config.toml
num_hidden_layers = 14
hidden_size = 256
num_attention_heads = 8
num_key_value_heads = 8
head_dim = 32
intermediate_size = 704
vocab_size = 2048
hidden_act = "geglu"
norm = "rmsnorm"
norm_place = "pre"
norm_eps = 1e-06
positions = "rope"
rope_theta = 189000.0
rope_fraction = 1.0
qk_norm = true
attn_scale = 0.177
bias = "none"
tie_word_embeddings = false
parallel_block = true
extras = ["local attention windows", "shifted keys", "gated attention", "value embeddings", "hashed n-gram embeddings", "a smear gate", "an embedding shortcut", "learned residual scales", "capped logits"]
init = "normal"
init_std_qkv = 0.0344
init_std_o = 0.0
init_std_up = 0.0344
init_std_down = 0.0
optimizer = "muon_variant"
learning_rate = 0.00734
lr_mult_up = 0.622
beta1 = 0.95
lr_head = 0.00321
warmup_steps = 0
schedule = "wsd"
decay_fraction = 1.0
decay_shape = "linear"
final_lr_fraction = 0.0
batch_tokens = 16384
max_seq_len = 2048
doc_mask = true
train_tokens = 263100000
max_steps = 16059
dataset = "wikipedia_en"
Each number is 500 + 40 x the weight over its row's rms, rounded and kept within 0 to 999. Layers, rows and columns count from 0. Numbers have three digits each. The size before them is the row's rms in percent of the matrix's.

# down: layer 8 MLP down (transposed), 704x256, rms 0.0481, rows 144-174, columns 64-127
# gate: layer 8 MLP gate, 704x256, rms 0.0841, rows 145-175, columns 64-127
# up: layer 8 MLP up, 704x256, rms 0.0875, rows 145-175, columns 64-127
down144 103:585512501557464455490462508447490512506550459505442462481552538503568480416531474509514559494483648512510556494450564492470475538544505507519522568489469507481532634527506469485431493534474504
gate145 098:500566454452506556539536474553480535513469453453524519482478531484510511396474484467484524526481515612460450472541399509478470496495465488542484563489510486499500484503476464497423476434466480
up145 095:537484453453522502484494507514510510524549478478476506465496492527516442564538449481442510488469573504543594528473501413504546543589517541491458491492467563581500517506431508506530536482509599
down145 094:462520499425511513427561534508439516488624485497517536502538519501525556482468498501540518497585500500471560510491436514534498547505516537541556494521524505492454506505487538481488471460483467
gate146 102:548526524559514503407526513475435441488501535501490529558512511542569425503429404562573482451482461523457516442541492457547506463505486503468489494490510461462571498464552475544490528488448491
up146 099:565465493507513495525587442497581496537551528534457537523455500519491487395484548495501595479439484519488441523543504558490467522493415511509563529498444577477517544522500482559489543492468447
down146 102:537465508507454544470494528506441406474455511477516499481483480531487468544566470462454517478438517448499401473458528474513592490466500518498479498437520445467507522491467540509456544468560472
gate147 101:517481513564518563595525507479444486497457562418508582480488519458530521461470487559499425515477460474493472517547552533420446516530481472471590467460498488479477562492517576399459477468515496
up147 100:510505584433443557484405511509480460422505472465434477481523467572460515514498497551565572505517445462520527531498534500560526498490439464418449456575553483485462504463461430532565521486506559
down147 101:461535507509474554541565407517571530490413547545496543408508508534493514481474518450503509576457440438470465515479510444535557583522504478505560500521550547555422487505529490544461501499510488
gate148 100:514450451468517495515523426406422517452375541414536489506538490564532452546574540482497492509449499531548470462491464467513462474522480439475495456544490529470497461436424456526508453549539481
up148 087:513483483530516529493418462514565494470455483541568411565476533424487485535485517489465517553515489486615522474556525524525555540469510493440497463504523533544469472574545491471455535493530452
down148 096:539581507492423520451489506498556511470481480526524562466454528494468492445445484505604517463458491456498527471419489468447502483484488502540544566572543525452556510528523413483520508429464479
gate149 101:485568510437565533462450550571449440558397489530493509498481527464507573521511490578498574485460483493507519477472552450477446482548505491494466536488488456494500463421525472456494483587514486
up149 102:496612530535561432537476545469478477465420504511499493493511467496552492402489506521515507511498555493567440554461519432521471490465508443519554460506502453467487522419481462516467534508462501
down149 098:469486479567527478535494557497538490545563554560471550491489453483541461550541492472499486399501518529486526480502478457533528409415516484509526405446518514484518536500488518495526526502531420
gate150 093:450510514467498438466513492466504432510453555567487531559535493481461550450495460483540565562494459543563469432486525502526459508472514468529470551520515458476498514546519453461488471440483572
up150 100:530499534496461524525487510535485521518564548598571464490528522542523422476475491604457531429555474473515505532438537450457533568467481520452501493556536500522513402462487491533434664564571456
down150 096:479473535488493471489461504520528578534505437481512484526421437457473492535529449531463445548574526445548489567542501489542501562518525526415473530529486432436534457542440524569484479488438456
gate151 100:540476578547493528526512539464479510475469463451486540426540445485514442471437415515512483549510449484494523517536442487507482542513518500464539510522494526520442561460545544474561577517468482
up151 094:461499535478488523541518531539502472508459420471451471458500463456548437538535479545463409514521455529500560526530474452528513588470491499532487453585457484480551528474460499547471518509516533
down151 096:574436488491518503522487498438520448558504492483463460510503549490515498447503480565524540518497462420477487606506517452504429419422504524525534498491463555504518475509467512528495487546435495
gate152 100:439476515497442489587526502545472490506394497597531529545446585477507449513512444505555478460450509535451555496579490537540461455496536498478536546436475614529535511542519510523578552540455465
up152 098:460470505424438467483472504513511503453500506491584494576467447504484511563448511541479446533488444499499471524528541564473501510441560554535514452512468468563507546476443527545530496562597468
down152 101:435520503524538564433584459483527482558478477522558500433450525469474521473494498486431439564514445563439435489443538518457444512521498598498558525477568540474482477466551506522535511504520546
gate153 097:522507456537481462498513526508487463512460498494495487516563525450468617524507531528557478515488476550557543493460505495527538479547431547507527479481432493487462551525486466475538471478491506
up153 095:448460479513528554489496549498493490540471491450469494509552515516498425518475450495539491541491571482481526535460453479508506562541441506495466541552510606485505493477525442507525482510463472
down153 097:525525444510523506485506561527458522541441529611454503520521518467473501525515421485524528562448469501534488562525464536477529511471463476470482569476459520481507503495489483532535444484469468
gate154 096:532531515530412497508521483528531453499481537494494526429485478488525415493480401526586553411486479452529537490540476514481484467490458446415471569503438503493450462561473475447494505425412553
up154 094:502493591591516512485447517552536499559493515490504433507519451508549516499472465481523522447447506462502507522486502488469559600475488494445494517493473492511545494502512442416427478563549477
down154 096:485570520497512456495546508546477512530612522550509464488553446509492531459471484483442505538508451409486482557476499543505490555479489474518393448439448428583508542483521502446541528561522454
gate155 085:503491527476477502535570516502411448525517464549490519458567484530509519563577438470592468531442435537491459499528519414533544483539523466432527543524502562439548554499564522479573568482455519
up155 085:488509550536487529519520508477469447521490473443491512549542511538471540546573538492501431474486508482526496506511415480527513520510511499477473490493472477507523527476572425435501461492417564
down155 089:529545535456483487488527507533483491509548588415470492492509527469479510422446472530509524493521527502533482440454481522462515511501541489498512439555505516526506597542490456441493525502501491
gate156 102:456572463472429517437527472515468462540515451492470514491518538556550471493493544508517482462551541551567563515492446570473556500574544566512505491515546469551492493470473580571506561463449547
up156 107:495473458470495559514485502532477513546497483509498511465498503503488526578516498533466443459516458453544514393452528471497525434452535584533463577480438505466591398475489471500516409601455490
down156 105:522473560548566455540507563450473503527527529433534523515548523450409530531561490471362536506505460475507476567428475505515526493534497468501467499479495497509528545462532507522466498545516539
gate157 107:529508503532514527494482464439504523521443498469534418478466476521499475471476466483389502499576465438542438558468554492469404609581530481497502551503471434526530497522516506524501472466488436
up157 103:474534486459484590518505441528541489527590501442463507504512462561530478465524509515501457518526475529560410432498476442516494530513547475544450465438479492541491506466421450476489506469510460
down157 102:439479507553535562512512545509448445544501502443498470502451438489492533517538429493458578505498497454533448563490480525507503485525518496516519461482517441510474520454451431526424500492425523
gate158 099:441555513484488517451480536528537448628479547495452507501515541490490396491468507456524513489537452533522501500470435515486561438445560532509469482510485496529433475499501478524478489463519449
up158 101:552508419623526476468592531468488492411576519463526487491502527474469440512473540503496578487529534485482519448496492542526466532492493409448525481480500480539519461474492491489472551493470479
down158 099:436477542542494501492520551452533472463474483520482492556433529474481509450523491466452508528511460450546499481541545449490508509623421559527525497514524469539433464525538441547476467551533470
gate159 099:449551548515543502503533526522419457495478533471490464507497560446470548509514452480592525566457379421515482562539509491474544547404545478551550536491523514517513552474514504480504565539469476
up159 102:468541474558399481470516498548492543433555505509514536493496558484456543515459482482507406492549541469522468507567509425507562489496471459548508510399468515481485524524523493443477455525505549
down159 102:553513453644448484506440486534503541542452517484567501510423475471415438540565468492506474519554499612529486522427472544578510441597539495559415510549499437447506504533459519463550432467468470
gate160 099:515518478514450480512445530477468531501487461450496501576585520531465453583517549476469436476482462543457484498477488555500554492479403450530526534528509507497467514517486486469556504498455579
up160 103:459515518479513543506524442474473441540488499502429521552531494494466549546473507491490517489377407595519448533522525545471508536479482493486519523516475458489513527452531460519474464511482569
down160 100:488509427521508588502466435517541448518494493449442554502452565464580511463483500477501422454491454498548470442489502435456504504487522419510450546488445561472527452476467484466501539452474467
gate161 100:497542444487503532509469493473526448491508495562478479425533515499515533600519500499548513513557479505530550486546493529512581450536554490586544437493529439508472501535509485533451469476501487
up161 107:550535459557479462497515452564506493588462488486447541483505474540499481553554570444388497439544474543483511491467507520573520581441548483485508416425469504559525482526503499562502440540461420
down161 109:476466508532470484441479465458493471540520518531542497470424459448457449475559451545472523547514490488492562463508459509489592494510450507460425493519497511537517533473498382533540410538516466
gate162 104:513489496577530438428539470502508490574550484526478515529500479527480445500564543480511510527496499560468494492583532533483471561454523495465436493523464516499532571424508502501414451494527441
up162 105:492446529517473435457418509452524500495515474469527490501486579486447507450447475471449517598449524476463479433492522519581467537472534504488488453555553508500494506504502567539488474503537445
down162 106:491523526532578450518551539496535464530534392492472487539531502529518470471506490507514415526571510495493468514624548536460534508480535413510494503538469525537515479463494457621495414472508439
gate163 095:524503520553468474418477511538559552566471471493435576515477498472478508550495536501529518456504439460494510429539510578523573527493516503499524432483523553456492510523484563477452494452452537
up163 097:420462489443506431504475541499431503465508484448507513517493533524514494496451485477516452469478537523473506475504427529495501569585515480442460486527543515466498429483501509445445587619496563
down163 099:541472480449516499451457521446539534474475488483495442483545512479502557492453542495419520540522528543478514601515493477510425515477524489549530499571488448509488452531495416492468455487464452
gate164 098:558468431509403444460516513381447495393474512527468558464524561544503501558487456523474491450519517468544481431429500481520429475505504509464464383528439539499439575521465510511451471536519485
up164 100:493479500497414548495506443470579484473445507509468558479494445458472502504453467441534485565459574473444440516478508462517478485504558466477543515488477459494476465542459432425482548449480543
down164 102:517441550549570533464493465483533511517545553553493522526490465490536427447554509416519472517512559506591524488508549467440533549498490500476482562411564459520525525468562570479561539452506530
gate165 100:514472525453489527477440470530516515506520470483521447480503471568481521555457490512512483603502512519474608496521478525449462426596487513467436536514509554503402533579478471494491503499524473
up165 102:515489477504483519518422523529562504498442481502472475484584502440521508520507464547468490521501484524500558440548483561517517492494445472482507523546517537416553475484419498507440519459509519
down165 101:561505496489434478522554478513517464519450496496446526523518424461456578545530529492475433541532406516511505464468522475444456540590469533474517503480524497462547446557506480504501573403461509
gate166 100:512489479500512468580484553475509478487555536528540444553453539595486517575459560531538464519548549515491569480453501463554457513475525522482513475516562573540543559472466505463447548418531448
up166 099:509401443522523494501468506476477494486490465527435433545472483455437447560491534475472469484514490393456445483506461500519532434546439451522513512508469490554463513468497485483431493522455530
down166 099:373481526469473470577521480497554537489535492456433513472512527451377462531477487448587485504514530517532491482508507525496397480425468551525551524442510518530516458529463465532464429449492545
gate167 101:509551589486500525486516475569514555538472464609487503498503531498508437465512457488483565521526501496492569436567523494467498450466443585519443421468457537493575497499436524435507519460490437
up167 101:450510512548495447512497420454491506523476514545487506489519385493414560463470533530413489495524525551504523440585465430542524508532519467432452502517532496572511461531481484527525475430533527
down167 100:467550477499497505469506363536554470527469470538426487529487484489444434553441488460461427502483497493575520456538508508487527527441527523469532514548543489505555472542492469454504508417524505
gate168 101:461554562533508393503527452538530488442523494471463488525512468473530474437524511435455462472475537564506475564509534533504507520468539471555465456491552479465513435548497499433484519437509509
up168 103:546450494481443565538407443465460490448522531533529489541521583559516508499527472519464468523527476458552485510511450518473516504518520539470527509558477505531485518473530476550499509511455434
down168 107:464440488541481482489506452487469527619445514542479384496461539566529506523397509509582457465513502509520506483530505521506586560492426516505563526523409425529536603402452516507526491598488503
gate169 102:499511468487489534519442484499424550506525469540447511377557506518480390508485477512486511481448434497423502521514520521496512457516498563444525498469443503453525490519463484482568502542512514
up169 102:509455468557439454509459549544450552462551447593416461478532511538485530542553540528467448498536441501539518497509473531514482478431509521505467453433457504505513535443560477495428602491479493
down169 104:566495493540438478530514542566482490504517474504482497497485516558515508509528435483545422494492459475454491496565540519488423526432470491577554513465541453529453456509462464470491461511523524
gate170 095:492579439549479506520511523523511462503428558540487496558506485516539417563541538482500552486493399571568544557534512474569521486559550463480459456461481531452515499429444498516447492452495432
up170 089:472483522460512522441496427514469498556466531503476509494436463495554493543485502488530510504518440519575530478520440489520435462482591545513442471506534478505515502480512487560512573489557420
down170 093:523452482544580515487488433603583511483480534481434522518446511486555459496459467510493545468469490452558534436561462469508467468496526496459476509530512493514472496483510539490501480545504464
gate171 101:424541486530459502476506496448519535502501468451503512384457590486540456547488452518511471497453471484473459494498443458534474590493554462528405474485411456477460475526562451497497485467595513
up171 107:517518476520512458412548534489477543507430511541557504443461405483538445492516453515472447481532438559458566550542500515487471512471503428537515476536459466512527491547504435502510527447565533
down171 105:507467576489528513589458535464504530560460517535478475548562440431562514467501539472524493501513384554553527482466543473524513441494490495524537421530533533502487571545539464412558477488458539
gate172 094:558472530507465449546436548450579482475455590502502454442528399493498461543508499499528500497579538469469572422505490516482550454523470492560544524458466481433494508493527484553478465467457556
up172 098:490456527503467437500451473478532516478439479524499488498484490535483499546468502517470423557410551475523498546490504498506531465529478526497538479566496518461499491478502563461509532386469472
down172 098:481494572586481502426474509509509494471459492553552508483499526469515500523468463453498487456512510543501492545491491548456503500539430565565573502483503525560509512496465460468522485499417467
gate173 101:601465475477518548486443382538477545507542487471443493483430522545537528528431563474478497509572512507583454567472480441484527453518482537505479504441519530523463519459522472535452501495477506
up173 097:463489513432444490455490480483446566511519529507515438558502454495482514537559453539517465544457506541521510471605568530520518486505529485541503461485538503533541535521484479504394413527468555
down173 095:539457457500422455524467510417461489547557550457563508431554532539503541542497603510535486469424537544514417549518559457482489569490440516503537480518595450494467498451464505528562433464459564
gate174 100:534628525511539554507497535457520499557453545506551509478520502474455457501526447514560517512466540533470491492493440494459470440490536440380554557504478477530513453509542478495452476462503497
up174 096:459573440474548527533446410461553555524503523407559518539432519556470491472444548503462455466525549518459488530465568491500494502510443482570542542585432456446509497525481518619450474500480425
down174 098:591490493526489500490529486587600432475486480556498540609500484507454549525504470485515498484453515440490501591564521433449529451428518527479531544461473540523536455553527561544519447475497500
gate175 092:478500475531500519456423492485444525473538514547424557477517491466550454441536423526568509450607541499437484451544587495610470499606538539570530563538528510459534463494461539476459455481499509
up175 093:550568520391460493473494453533515466523435494584485474509556481564536552446480523493531503491519517487554450511526472550492506498457561488489484541536455446526505611470424458464466455472426477